{
  "n_layer": 16,
  "n_kv_head": 1,
  "vocab_size": 4096,
  "activation": "geglu",
  "rope_fraction": 1.0,
  "qk_norm": false,
  "init_std_o": 0.00672,
  "init_std_down": 0.00405,
  "lr_mult_down": 1.5,
  "schedule": "wsd",
  "decay_fraction": 0.593
}
Each number is 500 + 50 x the weight over its row's rms, rounded and kept within 0 to 999. Layers, rows and columns count from 0. Numbers have three digits each. The size before them is the row's rms in percent of the matrix's.

# up: layer 7 MLP up, 704x256, rms 0.143, rows 350-384, columns 128-255
# down: layer 7 MLP down (transposed), 704x256, rms 0.119, rows 350-384, columns 128-255
# gate: layer 7 MLP gate, 704x256, rms 0.134, rows 351-385, columns 128-255
up350 110:440453508537498420527495584547487428438447592527556478439475422454568549447641555496458530508540552460539536532534542490562487556489538510453503463419477433447488508462484430521523493495415437630567439482473439548505473510484430533500521392465509504515491481500475489501420441534444557512553489563549482493535503500463453563568416434430449541453469512547459433444381511460522392523470
down350 111:536562533594547461522582541444559458510517474469457530579572552484541531485466508541482567435506409473456499540533532530563497455446350428488560583491506566439429597477515500500580478461516523497505604542529522555442497387525465507438511444427539469527491469421497574482422611474516396537524521525456512505549511440498488489528439471484555516521510565451518466460519555439486455430517
gate351 106:504570453510464537505625374415531521552463515476545455532477541588508489419558501532417487523542476528539501506506533556448536424469535453417519438471431470480546486400435438542425486448469530548567508493535458456478542426426543492481460464482474539584504423555498484502489523506528470522462631453495406478524552564568446431521494509532473477515539482479498421422645412537508463504445
up351 115:571444509492559450467599549465532570572477483404514446550581515365495529479532520574545431496572435603457577536513505542387509531478511517522521535456474511560573503409493552576522534491531558490524491545421562505516467532495500530427483569508473478523452494531478567575483459469468409579472516540601486524459454410522488505494440445524416533533497570491515548479435532604539389565463
down351 108:466577385586523510509481401457492497457518419492456505475545518553613468429486435520461503524399522489518528495545468450394493453425497572507447395510517516469555572417517485454438575580461543515538473611450477489458522529514438566535501513538510558458487505539484554533558486543584523650488493492466464543555576644459516465549557542487569496438525506519492475453542521510523487454500
gate352 102:555571538514437460501477427448468434568409443567545506504573494475592541579553527540442478543454419341554554479545528419468492568511510495472514498414547499434558447487390484509481523508529566473599446571525483467495480551524525514538507502516465474427566580501487370511530569478524593534500547493412505430501560405552442536580538499537494508450486446617561479503588572415523508442427
up352 105:519443446474536461458471547599553463541509476496438506551457461532495515447536515392601521521501469501498531406507476410553367497438485549489553545556442486536495553564522513487617551509620501475530495492488465446395499451495528516465502486464518521528521434447454470534413483517500445551532482616532510497454465544447468455568548602426526443518486521543480541574518467515410562430501
down352 103:523534515519512431455601413500498541454575465460514543525534508449561475502589361528509554460538435426585452444520386420479488523505566546458417506477547466556565479518524464535522514554502484502519475380473540480476470464522412496535548571474456461489453526570550489458617514547490435558481494412552481548431506444550437327465506579445502448554554564515486409500516583462439553487560
gate353 100:518563459441519579586527496541502531417451584449486615535521494474555411455501561517521569464530454549544477617503567412446451587498474539505471531423574375463461433495440597463593432475460565572506607484563470476383539524499539542508518625456555523405517425436496487494498517465551506447421488431520551528557473441535496522510502553451532468447436580496462495504364507476467553466512
up353 098:481463446466442475485466547553507531493563605587556467463464459445513448463481531473547508479545517512476515513433486604605504526476503468595525499524500569504516439491521499513443513550378470439489465586566461507584563460426471498490537503484588489440431517448484561495539581527451545431539542500521500512449529541498504502544395536569499559533490460438511417509504420432493539425491
down353 099:465500446553553406513460525513520453587645493482524458519430500528491554522502480570665520555426503455510500455458561499524508469522453465449438526444600548480470519477519558509376538449511470448556534521524508466520511423555474459492514519561414504543546559534433503549455435545401492642566445567433515463484423571523525471555511414570460462529612471547506506584652474539458476648522
gate354 091:502509504444457530506588468541554513545407608530442552497534433430538500587396465488514515506603564535455558505447399575519434450548542579504555532501503558519508536502454516539405482447455535470473396521457407464507455515394461405511504448512510493397500465427552527516453550515494549481568444498515409439501492489509433409533528500463491512509463495549489621539427484541582581496547
up354 088:540446408437454526540475502502453456524471464534447500551531578443425490483532465547442505564515492541536435526492460471478504490616523543557429539547408470430436558544505541460524554436469477436506584458545463486537456452500530450440505539557612544607504536513530560563556467456496516520482505360485481590372515503574510504446562585455574522493471473467489510505591404489513378507500
down354 090:431512562526501458445588429600486496490505450506538509444569489548623475472524537354602483496486450449515599545509552553590433549442467456426536534420551513567577451487547418512464464475499463553554493465422530477512495535529507587507521472551483461473473472504484543496376489483545484377517514596578561507548463539426522493530465427500457474555548482484508532502429554595445511506521
gate355 097:422424480449569612462452553544436544481562542514581481583468600444505540356572538530454486565514458530471495523491515536515467467552424513457479385463477522467565483554496522614558503487570523459473495488497498480448475434541531573496505503467528450532516470569456523580548526423567470553546428438540489392508502366421517440525540565505565516486531567519503525537457571539499446477476
up355 095:601525476450544518553466537557506479548523499535541468466503422501489423451491582567486477546514431458516442525486448499532468498504483530548481560587491487446506461499482466555488526551442467560478496476526455518474512533530517491505536460538514512501489560496499530560373476492477486530487562529554499545449577419476390425461493589524481529535544572476451531433436542577544482457451
down355 096:522453544436435440445488494500564485444567435486454463476542619446406569459566458465547475433527494566454494474581527568394518456558478484518482432453525448621525399595514564507411509526496489486534504522481519489487530479467443520473480487515517527484580502473468481502611515541607537479507407516529525479402427385542481515492465601513430512567472435537552411463504480496477475513493
gate356 101:438419457584507487509519538538538484444596443543452426448482535448507518464538360403474476454406471532505462520512552524470431432519540463478493408477512488465520451479592464481448500453553547449529568486547481509587469506458464530480488419511556483559575515455484516536561460595446456454541565474495508563508547546554534531534536534512580547452529438468515421494507486507527533364493
up356 099:493490386542470591502463598431580492585474511414464470440446458453475555391555529479502573523561495490521470569540514507459459512482579555512490432485444583434475478507529401422524619506518522581476539588543515495511473498424564359476522548498494474492503592500522516494437496479480532546534495543409508503531540523449465454488431473524582501477541366436512605534468529491516467445560
down356 102:489479530486548427547557374478402510450537408472467529506474461480549499608406539453552490602496582405424546496468513502603499433537455473551501472443464562577504523445479528479557470562429538527547433443573494479524467494508379484485494403506558485461539433490484398465536459438580475487453515576478508496547461554486497518490473506395493467463405577547502442476589442426407457501487
gate357 101:604422484529486512467479535398430465498609513501484486474345620571548468466480535503535469450525511483532451546525552484499475459498545634449502471513418463421425588465490495470449532496416529553406504486468499544527543560506534537431527544602454482494494567536608478480487526504433478558573475546495544556508508439544546462482588486471491522525462460513480655462571398436504460531540
up357 101:391504454461438487475522509503524536523556488564427530476499524496567531539474537477489436550481556464525458551431531522505441437657555565445491521441481513435443582440527429552501592446579502548466577528465515416563490470510439428416508393565442524508508543467499510505454494422504499467468511495530546497573545459469410548416500475383528456483528361518554472520435484549499456491375
down357 099:374549549548573467540548458469523564470473461516553508465563458426472534539521535444504586579557526525512564453563435534531484442469511437537538500485460545447533487521552497475521473475503493554567458500522619468534422583514504472556447525445550586575586515492442486518451520555527449487417578533365423461451562566536440503546550506472576485468489583561502378441529572514506553482499
gate358 100:497544480545458499517523454504477417549540467514472511441496553446523557425656514540538512425526597579512413480477512511556572513462536500526538502518410517507455523419496506523521560500547579540476520553534379449449478507491497420441484410596501460556509536448464478513522453481580534402496522529529571530489484533337434493516449520446523559540567442475520524507592517508490449518479
up358 098:464547520447548425565474504571414542520429468448548458495374482580529497500549464439475495545482538565457389484455435449533454441501503461462537426433505546429510556478539519482452467537533482425456555424455506515557474475539510480428507503535466513623452379508551540496576525443435397542565512538599491533577470573524440474528516380381454484496481488452486468562555496453560599481416
down358 103:465456432601483546464576507445529402506512538633532518576505585377485585483510554504409540534522528548493414553423492460559400525627444532455526524453452457519551460463543565534491481510421480527520542540508569497486454482542408469455464541525576468562548539490519457434463468423536512585519460505525593510490472507510458506540538517396561444486515504475446473427454493523490460430518
gate359 101:603453508424530522488578473458502595471441566483414478485560494529481593495587365455496494483486544490479556497463488566551478403474485468433480517452510582494574491499476442486420466507480565530508666453467516447602548386500441507519497442444437462492510506513608534473519535320500472484414503490450527491424461496513392477478472445427496489524548558485518505507618462492562575483559
up359 096:516520392485448496558541512528401480504537409532498433483583476425479565483389417548532431453500505557535542509479514524572506552504448500497475583508522487432635472488440417489492515518422566491482520442405554624613479492482473516531518469515500525527518510542541488460437566484508437399387504559480533527537536527490546470513535412473542504501540511470532462498493513540484506634508
down359 096:521491577579525460435445482453528417589444537489447609514452498511590440420543550461456513518545611512513452540549458382492498532552558491506572455455510530563429564484543534474546492531543510494534434504499478457407476581549541519509461454526496502509530513474421461610491500581568538509536542488496517414534508503528460544526413565463536442427455481551444495464424521574546406416471
gate360 100:469564513569474586431531449481394501569434507552506446406533432563500518536476497584556546470544471417520404497490591492586541430511509474416527505541495501546504450618412465555514513485575441531452527491512578469574458409515499446577518484447591499420489465474475460435525496509561565588476554464493515466507461488506551508473570569539451621572513477453486602406451460443461466471504
up360 101:587473497454570516531532431507468564516475471439500411428534550544485470514403547566494444500468477536460506565513432597488470592487505541456476468438446524373567567533586455445524523379545539452505525468537454484455566496519470538471446427444545437496524538433645474512570518524492513452469535549476458495484482485505489499479520441481475478461526511535557509480545630511528463418522
down360 103:446526413529552504482430501536459463549510490485539514585470428476473506509458579482559444518537466549528522412470602592487518475408514609569513471525400459547435535517529545500493490468516482532555553552585511436484565506390523437561512493539608518517467563532554576481501526526463435550417520629422501495504516542561441533538507402622433542554515442417583463515510541498584512534494
gate361 097:511392382444592500446579507430457459679513470507454429484484474496527497570475512534567538433458468517495523520537418529485490543440521572523465521528456540494541533552421460563509556488467517437521482499467533482536501491560606523473490510531492500581567521387476492508528562433516482602521503506532500519555527379405471450509469502362517523520606468519430498508588555544550452387538
up361 096:466493486481496541538528566447548529503523464571466410483500442568500502448570381533517488417498557429457561483551552540537433548573537486544494509507465475443582396540558461447583436430519538464458452471499460440450467460563515392458576492446542555390530518498592459517494529481501464423521564459520547535577388495469470495505510523530498549494536488469467499519506385486518504445484
down361 093:436456515502448380485487518520448377495502472450547598501446520485576545502442489507492517536480401600550445495511417544466564419437480510561519557483469507546415617465456525515457594602526540493543507492512474539507537480500575544467410549471505496538439496496367570444426448609483593553532478515618560522478508528503553430429508503534470566576480560595527517506469591509504557519528
gate362 102:605573447495468488471564404495493453490534531485433519547508576455490508484327541503565570490513570475528572454538444497506510483528448492547466561519538435544458516536465378546460450435569508425587571545446393529521522500439399545525459405544420570511490573541432530487556511512522543492505453645547549521435455536505507448417436464480502529531536456489376513530392498507488481460452
up362 097:516479498535445551463531522504540426457576543536408519440510442505461470417501556498516502487536540489500475452474533564460600522463513482551517448572448504462443492507452419492435439522441529466466468582428427523518508547474576508488558462476560425522567581489486521505518569454454449435487576505524467372566524604504428479529515572511509504470414465469479600504484453473575404460470
down362 101:591486549423530551438449481512488455457491544471479444494549454570383397517495561518554523537522578456442590511475503479569499466499450445531472531471478453488568468472478409540453376521542519443462548586507412470500445381589536560478484552476534494599493434496449596468459538512514443495598468425608492520533542496565546521523529428469491469484516481472599483587607439543485513463530
gate363 100:437471572483515630427504339445474407604468449413466518445483488487567521531529444438535513431482433471489539573485439554447406473499518451414500576437483553562490471469483564576449471467574485462462451507513397458461460513474499433436453427446467519488425487500524478508570512538523513539522518447457451508489415426501512434553504460479545519502410438479579494443574513464503525445589
up363 094:451552531353566532510539494423509515460499571473455515500505533513512526540506511491446550503460584430531489489491421520518391491563496471520552554529495471574528488500459450446515425461544469487366448526505461533442543438465467474461494551472447509437517539500501523363506623495580557499486443485507469510491471481512454584389497460476501463579505443517422448526442475394457507503522
down363 095:356509492598455440527443562610580502496499475484471458588500562577506519567472489511516495523467520531399433526507495544464572546538525457451438447524548475375554485483481583445565576478568529498502487437551516431599460555456449508437452603450489422473455401500510558524451568501511548479537494463435573529514585502586453532502509469541552524508552471522499532560476501448524520487513
gate364 102:545483449474506532480451469474494554498445570444547408547530543369468547418522465566491556471492514483533563537572431553506514485502456565558530482499420577514581422467523482479522500413500594492485429513544458499533594531409483469524464541455505489478432559560437496620498370440465509518515530542402469398460604426468449522526409555427556511558570540390545441489556529449558575481515
up364 103:596426543516547556527493499400477451582472487577461500522563439460505464574444578538526444408533529532551576382598491465569469490480491476478450480451492538509524534518475515546437459460569525425554580491515479458523580521461509517554402454432464464505582454601534517534540492427418460438466600459440523596455565456519448496566496493622463559443557559510595461491486456540560542569469
down364 106:434455506474561422488381550430517569474540519412463459483472488493485502499636530495522621475464500461612579522504476439513575495417495453556486474479478490501502458412537537461486436362477477503509492573487467542409586555445409473528485624541496467499504474461510460578489422474502529518384612578485533485487522582488512447470534493573502437509562478470560395444552522428537538488405
gate365 101:446561485524551611459503447407470509447446474459501486457462510598570560433594519478526532484535551463446510494530528478542590501520534559427429505493503534560507520527553530553504526606500514536488503571458447599568472492466487434569601520525541487725500474543555513517527453484524576477473464474539476461512494447484489461507560456485586493475516472507501444592499386549498535549503
up365 110:513454537520451441495510436534507500546517486441491479506511459499508564536421501616518406569618490467537587557501486502555440462468450484577456535495586510472531487466471411549522556502495559468512497516498453526467475506417477493474487417593470542514439493461451427556546500479456522490421445501469423480520519594485466495518520494606372542482491546554430556547481485559508601514450
down365 106:453508572529503444502459492525528549474450530573443495429423464504503536460472552434474506530495441511537572491478529523439536534482540469499507497399462472406459502468369559533576510491487528379402525581424578531518504389558494399532542549495511502474475479501447467423488519496604474417468445570433522546408420469478506460616495480471425481467481550390556510560568576513529493438542
gate366 103:446526566490439471498506528393547496508499542625560500552455395562554458554514564494575572503499497482540569530476462490559445477503448439562441441555512526458513519487466401549492598484507434562454552504483497489532493513473535525425523555547606544528448494584488412435507475511600534489479480468453517412421546534525447558606483398514451506498486532401580483536551524546547450476459
up366 098:461451372371498460463542496581454451522461506553479569563495565435505519557499565484549459493509528467424550488475582563451444513503587553491421443542493495394488450434537489444546550488470522546389528408482473561485450491549513534459403489521480494506567506533481510508513456452533491558451526556449433566454597531491495485478566553469551490483479452534564513487541512494415489451520
down366 093:496574457561403486515469535478520554509522479550545487452513491450478557522522460496428455560460651504496517537566517466539629514548407491393542552492516552424516432469536490479525431496532487470513522412439540483554492494472496474488470533479501486470598584496463485508512613520513414386529455516560431560460499426465501486484444492518514430511552621453510522471435478535359441527445
gate367 101:542436384489510438535505518539546492400509502546415544481526557388468521436550525542562431474562486426582446580477464543464437471563552547499441519512490445462544467545453517479469513499509397540595608457463491479510441536512497414462538462501475501569419455562451457478572461541507573511497398574558537473509473509451491522498475452436466586440579532460463495495482520491454478570505
up367 097:506471506507500531441470510493493505521480388494580413471472394462504429503512515564528490625571508504557491511560552526548487464477522481544513504519492462561462458527550488475557526495477531441499540460449513522450489543602537474591483495549443456496463536444433509557401552432521563475566493410543414519448442555472490510528540524453536404474417496507392583526450507485421368510569
down367 098:492547515470465482501429425478448515502491509507496532500514553444561426493456326550421582490504504592468531504485599499476487531553533476521399502453531536493421491496510570514562504549505535525457450569556513553447540563396409507522557465442547545498492501518520592458501489502493391520508512579520592501474513474539514470474431502512405477472474543435554543505512473528543434467386
gate368 099:519470444466419452584517534450536442511603478507587504495492547493446490558495476584508509523533420442519517517575516527388350435446437510574490549493528528508573457486333468541530579466473549445531516512475441522440517608554467484477529539500481496486515507494593503526462456606488368526573477484477495430490590534446539488541463489442504513471467435440612535554546485471539448438447
up368 093:529519443486525499560560484467459497470532444557408449601460492490503517533408501531532370403461485467569515476441495533543495492402425506427436450562579578574482516568528460473434429597502436507489566435542520442516452499486426549423495461536507421466468623495479480467489455448438498496479439478524472559498469524481548428540538499558494476544500512462488431451495521458432547500562
down368 089:507545585478381465410484511501476485541522431555553503508535505445398496455508473535449507494528489533527428515509504483458525477533562524532481487447482359499445364455493451494512471483567574418426355463461478546547477571608541499622542571449430523526497413513461451588459459436508475501530486441456511544378470503498498615510424556496501441494614506481539508509501443533486478555533
gate369 105:520510614480478572594474478486481584480530494467540613556512493491484556524505498542480410478499568536527490558438602517572605361514539442484469503482517537492441441471517530455522392495485570444505482557477430446513356534447456469432537510480475516523452532472450483467479508558553419483599610627489477494436540494553454469388506493415494540478550566465511513507485533560565443408485
up369 104:495559493489469516466426499529528514513555457508499611434590564524477489480484456456451492504466445479442571500397556517548482618414500533557396635605485480487461437366550451445460483528548622531446483459552517403565456564462506538531529534577478476430546457530535535555579601471520459500453553436414498500432479556515501501488495564476506492501461453474469457484420493523569477397473
down369 105:479455532441661433546563545525417463495526528462468493474479418533505553527513588406578486455510523610521461569463362539498539456529474465581538477518489422593521490496476565525504482506489540545536534442540493492450452459565605472541466425541540398480496539574392528584509418523533499518469449510484453550521497472469571475461498483539473436441527489502514429487548418451474498504517
gate370 094:491613517532460493520577574492451450559516561581457487468463556595427465574479487474489555471457537484518582478551383458504492491544424490557548507555522493405590406503523506556517611418588568487596497466596437502480581470487473467525528580510542480493448450463393522456517499474545466551546554522466501487430485335487573525516511544505430453432583502411516539468511448459587576456477
up370 096:490502569587563551551464574508473458412536423528498538487507500572471518500648486518485472544570555485443471414555546480514444514516392498484515475534484463487587486462486514476492460487553451542448510542504537431423508490461512483532488477557534503460453605550466459587489589468459557454505488531600492369506512499555480535492459415540549537540528480484449540466507514516457484522440
down370 097:487504517519390430496575515423447570565483470445490471499490483552564586566496414501489473442521502492635496572480471435623498540488616444542435528474534647449471539541494531468503537443473493475514480485596512541462470477533545496460556504423513471394477354489508546483504420494578471548588522444378466499529480490481502506475514589471492551464475518493500467520459442466550517488521
gate371 100:564507450547534489410610528496553501456524483388469420479412492529484551521484541517500435484457439520471606562492384552600573524463436473576500554503447363475489546422538474461561519500480492433431590423507432500553481488480458493504585528557533532535420515432544508462398523511556598567484532445520526560481508494534530427558387551560415483436525494470447388557405448526543500490566
up371 090:598478514440481515465462523542446389555577495476446507530464531494459522462603493494565368525510539425506577404508465556558517524505498530589434486572467556510524546469476509456504555506498509447593479520532531478524548591515510466429550511486492499552545467375485517458520610501453520538467497438522479523609541479403496555530545546483499509470543570490487442552532492522579459444542
down371 090:399511592468527491568473501465453543468517497505605514486467526538421482569477477493460615490507446527490419516495549376475463477515495455402550482446473526447433502520433515486495472506454486541505511561553568497476502463525538470569480444518488463481520451594516549476428406444475452471541424514474484394537427532521579486493474441529489522424466420496566527450561421480478503630430
gate372 097:531501488499450517516578483470533488543452459574470533528438413511413499466446581478448511497540514526497456447518435508597510499485485502450544445468423431377516535637536510436525483549476533404463515561453467419436461480574518534469451392496490383419506410470477493507436423504418482541455491552527581495443481577505515496433444466491541465591521501542523530393465515496606428549533
up372 097:433520508533537460462458402463477419503543465503525536588518547581519417570534419596559441532467554571436501532453496494434434487458481487524500529473525582548513572444437452595518541465497466545478513508482474465527526459482494545536514432495477610587437540580501490520599501560517528592508470607461575432499472446566528543463516629514450529518441488497508527591513514474490470488508
down372 099:521430555448440550512544545507500458439545606470470562487489528463456505392477471457468564451470514566484466457530455577553556504498472518465576514439462539467498515631500480459494421454397441496501538592463503448538511433536447542390457487519518433501562542522538464434423549422500524481474498435541515526479578617485578498507547433549523537483492439475470594425511518541570426615549
gate373 096:558540478566403396610561522418529470551438374469477463567543417401443535519566523469455526490521580495592571531519518593516490561466490475450518422514442484450438426446480517527501562451552449454504480465498474520511478578493481532395477483594472386509494526488525507543463435551531417566445497453512508502528531528519550403482432483496506472446538422419568447487377575572491515528449
up373 095:447530564526547549536496476542529565523626580521520508427450477494645414393457511498475472495502442454512467469552490447554501440477499432447560422421444503531550493443502506487433530433597504520506453526485410455457487515510472524611607440469532504489462555416495388492521501529599531559499491551507586515493540516531540453491569481536546508470616452561524484470569491494477521542490
down373 096:583445442524454401507524605500507389495482408497495429579499449466349504536586469487490522423431491513557504621505554566497479518466530495513562401526403565438457483489583476528451454552494437467529423489445507503517568539608525495417501540588537453547497491452496604462444511532445447494475507411487520475516522546500430474504419552502415585477467515430486462447416541572455474511494
gate374 100:516544440422421565493475416477468571470452495441437461456457410554540495440524450448533507491509417483518534506512440518585588523531491447601528479456443559447554446385523505516453464554520456486582465452401497611573437492434479455487451481516449375503547520404505413519527489392460509466474518577522516541529442471485458535539498596515441571495522536567442517579462495477448580490478
up374 095:495524515445392438489496482471527411478507500542488454496388428517523430494502431543526520416426491487433492514427401466542567429506533499606635538573507508556584461447480521476537522523476472490520470533435442466523518528554502467546482554484461505585485495451501502543589555512514538470424553534519508431484448501456475507498433595528530592448500526471424548572474477559550468436507
down374 097:483450470618592500536510519510469481566439461507560524568590564491416473568445557544401521519629422503541492505534546589512490488505468615400488493505496443468392554574535516487557553548538509463517543454571510498579440514440489470463494496540505558450608540557498580402467459567478542641513476496514533486523528547514559445526583407465511439541542448494587509443508533521484461533495
gate375 092:546531449459491438479516438518523554443433539546453582541598482464470586465411533581486475569526518449596503489412497513433518489513554594520557462443482502511513506455485409457560553509399546516527573485534579542541483494547554494460477438499478474522529492464509398500471518531662560514458505385453551500501492365619423411445499485563532530521551520479552459467506533533487539504467
up375 091:407467505536558435521530502452509498422455590448484547455451554454508467563451549462409580473564565487578516524491474625562455522526550455455499479454504573437490502496508492551535440442504446484515639547457538549507382504540495505591564389549496515406463479450579384485538512533535502545579463535506491441593516572485503486435485457378458527530576360486589550536533474507498514523509
down375 092:497522538516452554476542506586469496614474458535545458463460505477427549496481477479560505505480453597440499513512486452566580501550366468514504539497506464535512459545529543503450484564560551522433404504480521443491523526512523523467535620448427551545518483563432582557388509518448428541506498534525509526410451533517615480605429565512508497525396558548435508513435523476497547493554
gate376 098:495475547434520462463421439439474480561465434540503450451539475499518516427516430446493440435514526618575563499467484506620490547486497512472485456544452465544517493551383480430475427519499548420527473512503359519525541562562481527535540538472566503502465431478574498476469504536546503511454388568431459464413499394475507625447575490525521472608521516528486514473430553511486514535415
up376 098:405503502470515412526451588385519441527428527490454420514537499527510575560527544415426486427412427577556496443671507475483518572528519594494530495565531481423459504498446422519541595587566497508546563446470555470527502522422601518512559432456562516478444405485521474504500457470534518457495530562482518529498529436502571570490521467473453584512510562539572466490455551449475554505497
down376 098:479461533525556518481600402634579582537555491558496604550443438581470533545524447452546494516509572552475442493409524484508398513521504569529520492522437565527573587546515564485439423451416548527527469479550460556498551502455542502428504570582556476457515586545489526494539497528469508560426473568538445451455489463560504401565583529558485532574516483448495483507512469536406424425481
gate377 106:507577509470546528533524524495533464469519572512542476515473486481405502504457424523418529487479520565462561556513478565564561575537507512524475380515463542479578567521477488480477534648452540454492517553510490475492534530574413564519478460426534508550649532518595502417550438423443574539350493524523503479545478405489531482519434473470441488509459438478513499528467560554546510520465
up377 104:458590428482491488482538473520534520533469508438539486506514434524540486584514480581420500507490479384533566562446502475532607476374547480471476596493521529538525447500535509500527496457524547478401474473491459639520503522371568449454467440444446552526528426499534593438500518498450480505440447421477484591564572572560525508555476504559477503460455504523522480454437555425481411512572
down377 102:461518483486551515476420516451449566500527430471538537471469496603462522506501423495473491526474492488469535533509499411434489509460451534540526542444623450452527483473505535528574450389575502508454501514504520522458481533462503489505555507471531345410482494461458434502425454550512458548488516517518479472472410430589624521481474543551429454502506437543555482452537532504600512453512
gate378 097:576358482581410512506475526532489586531440530551466401464487500499498506545454491416608487443425509553482486437463572526498404446441456492479462511584473470501556533492479539430532577442501497481582575493532535549514576580479480537468532563442509576491444529522461459531431482384507624567508517513491464505413538382505487461550429472511472501475514500543473542448455482467516505506471
up378 095:474506517414495490623485626546513470505455571575510592513520464475595464470424531551540413507489554469610510474495508553535471486470499572432487473429493526482450471441491527440454432466446509488545507428529552456499485552475503517572522523464483457562467562592449531562423409518475497520500493522492564467557560468503527509458486543536425508493471461395556468442571483382506475486510
down378 097:556431532601463470505515426454462558484594449538498329504492467498471508522527458413549467490431393592393499497514588416482545508492484505577564527480514449541430525524441530563601504487565491494491527480577508454422534572499448589441486547506538551512512466506605471506505488459527495528509535470570441549499431548448474460534397414434615478451496486600463510507490480518545516456441
gate379 100:437455397489571387457400513448533566492516510505513535536530549386449506560491459519459519550505584494531626490557524499479624465461532424587466508414439442481465512454492507569524445519632532548394593450517417466476547476495503470517462512458582465474541463500608511514479513487521510410404437458584453477493444471521501482475539485563551599470521457494469409475513428483450466576446
up379 099:499473479445478541524493429464490506441558435442462466494477479609518525565518492506530457463534523526590523493487407446479531495491499453582422494562417496531521547544513562591534631551490503454421526507483439483475486462498516589507474359494471483491501492462404561460510412497503438426538603514498458391551512580568525546531562437548515553352464561608523430514451431544491585469506
down379 098:535592571502525500527474542446503501533477575459503493571505504346463477518510528453505535474496545511500484521484491510525533435569418538455511461475555499382453462497538521465507457498566560506600470537482545460525544548617511569520572551492450558582557543517489506410450532511549440513509465471483529589471440481543435441464466535509486434590449423454542586437603566505536406492492
gate380 105:555540485569496583507485393443533584451570484482465541497430528522584531483545434472522457571533537506483524447558481535420374517553609527563456465563468566474495497514467563627432607473492523546484466506515584452486420488468614484468568497569473468558539401517529422461586498507577468515524413506476525532446508490543486548522483507541493517569548496544554541408526491534430540462481
up380 114:487498509467472466435573433501586466422454518512605506554513548505509542534521485537563448420400517590513515453539592541569556535482510533550503449558492497494394436515465465510592496547481475505477474543515501546497511458527489545440431571448542462483499474541510418632533442514465564534523559494500482574396447503472561503422546428505533491392539458628463537535525482429411516457481
down380 101:497483469546461548429451504413547385544523514432456520419481559493511620431618478489454468505515548525400526523539431516443512549447605519505421562374472501448485501431450579516472523473544563504540510505471454521471422517545526499442584456432483476454543412433491536408466565479574509425526442481608458462644526460523550510490408526434432528575531514459501400467514484530498542523518
gate381 101:477593497465473527462553538526436496578567499551474437464468540474544447564538460533583453579647470543508575553538517473498608443463526454499502436551509475581551547503430450490498539533509524489544526496474456474543551560551464459511522504581564507509522534590577481522483484438580522520524475415556505544425485512442466432548475470507537542534437499523428544539459464509488382458498
up381 095:496558458497498452524506592474490546403524462494529475524490589536438531527495460395464535477493470421482567476549451504503495392523480486414590504531592493550476547503532563569494461509534511514488443453590492510570497572541511395499496499554470562546563414460513493389461532481443484503467518462519498409558426612517471527473459577492449446541477521498487497502517417493459486450496
down381 094:502548529499486543452447445524391500510461561510527470499475486445463495501452576563544484480476572518507443441472518534403529552561505497496446500450477459595496569575500455440413481560408427564474428454489556488412554527366488554474473494476518421499503561487524401568510390532501484495556496550583426532443534446439558532526577485482666503580489494542502491505550467386556501523558
gate382 112:523510476461469581475397544445573545399533543526531521539485374504539463481503481508488483581590500514503524409515478542598545498475481548440388489421532509562475467570474528560493469535515504553515490456488380497542529496598596601570519571527501462423555439546499419521499445461514515463456453464535516482411513494459427547518535517540504536490499399576581527425425535553491464453585
up382 124:552457531448467420481491519511453493574525449481533485548489566611419466479474488499429590407482480470486484562496488501409453415509438516528494464517443593557542539482499554443513541489426505444511544485521488520491549528457461489463516483581623474550605510477511567431481502554545557524556425508493518598518498576546582434440526526510473438575430607417553501540535463484597575542427
down382 110:531542493542559409506466479638485459432506457533507461481454567561456549458544508514534443468424506544462498536539505461512523460534504516535578441512490529491550539495438452482554472503541595463488585498514502529429466496450504436493407557450538497475512503402517510493505553508516560579538542510392487534498482510521581422388449515600546530512472424462498477539545429442474446562506
gate383 101:425570417442471591541517374510529501442531504535515473483413564508498521424597557533584452434440451373572442497464511525524474416454477539491518460523600547477521413449532430523473455498558438457519444445556477437471538546536568528481428459516590530595527476562546533523531385557437579563541431554523557574588571395514455459550541513398567477473540520481478439512479526467456417459565
up383 095:486441467424474478384504463534487462465579510491592528531579533521442604568506544474479527526537472444547511565430599620482458524411540445415459502528435483533453487493505536517460551520555451542475444445503384499469545541521505423535370514526469530435495490476448439533524444435431491520538457539540528559472531509471467467511507433456415546467506655432547539545434494487469509538512
down383 099:461564500520426543449506446523453491559479489443402474517493523457547491505502469498475497505599486530410497524527438353577542495556474557503459487441531496533438521516527444441510456451493495449454580368504430594412470525478476421462492565560510531552474551500573579457444472456487509468582510478438490466497491581495624514462511489532581440435466488439539451503565534539529551508544
gate384 115:528567499594587510583598429467441497495518433520460467467480488525444459467397496484541516490495505494549554505543580511474549460441414565545503563543567536522486492491493633466465502414512558459509507442566547384542618584523449533553577445430475583469458482490493473465510419463503460532465506417484471427529544529475519482593481478465488439508483522487524509377479590466519464447511
up384 109:501452466470445515515513533522492412422511514543525498575421554522454472516557518553515548442492499513512538564541412496475469492465459621569547421533428424523477507511454477461494464509450467507469501498468494583555480506463481437524429449527510459384462425445530427500532492501497546506554404447490435449477491570370547631528468483577515593433582418516537552433481468439581431513480
down384 105:491455486506499474401376488467489547509498430486449426475552545480432520501543516496491518472550503492522461569498481445529467551502553492435574538495490530464439434581533362477455569518511573486482458550538569474544497487446483460498464490516563546578538572496444555540522505466533518473457518546468629437501433465486553522429503486442573452513499497546517427567566555567488464449448
gate385 100:542541547491496516501514478485482609480543416520514477505527472523493524542492484580524469503502498514565473546526493562565458481482460596591418513583517573550519480467455591442524513599462409403475544542562579423503575452540524501465481532436447473530497547579481458503474478443473509432388508531445509457394539426544447500472444512441387473515525468531494494452561535530510524456463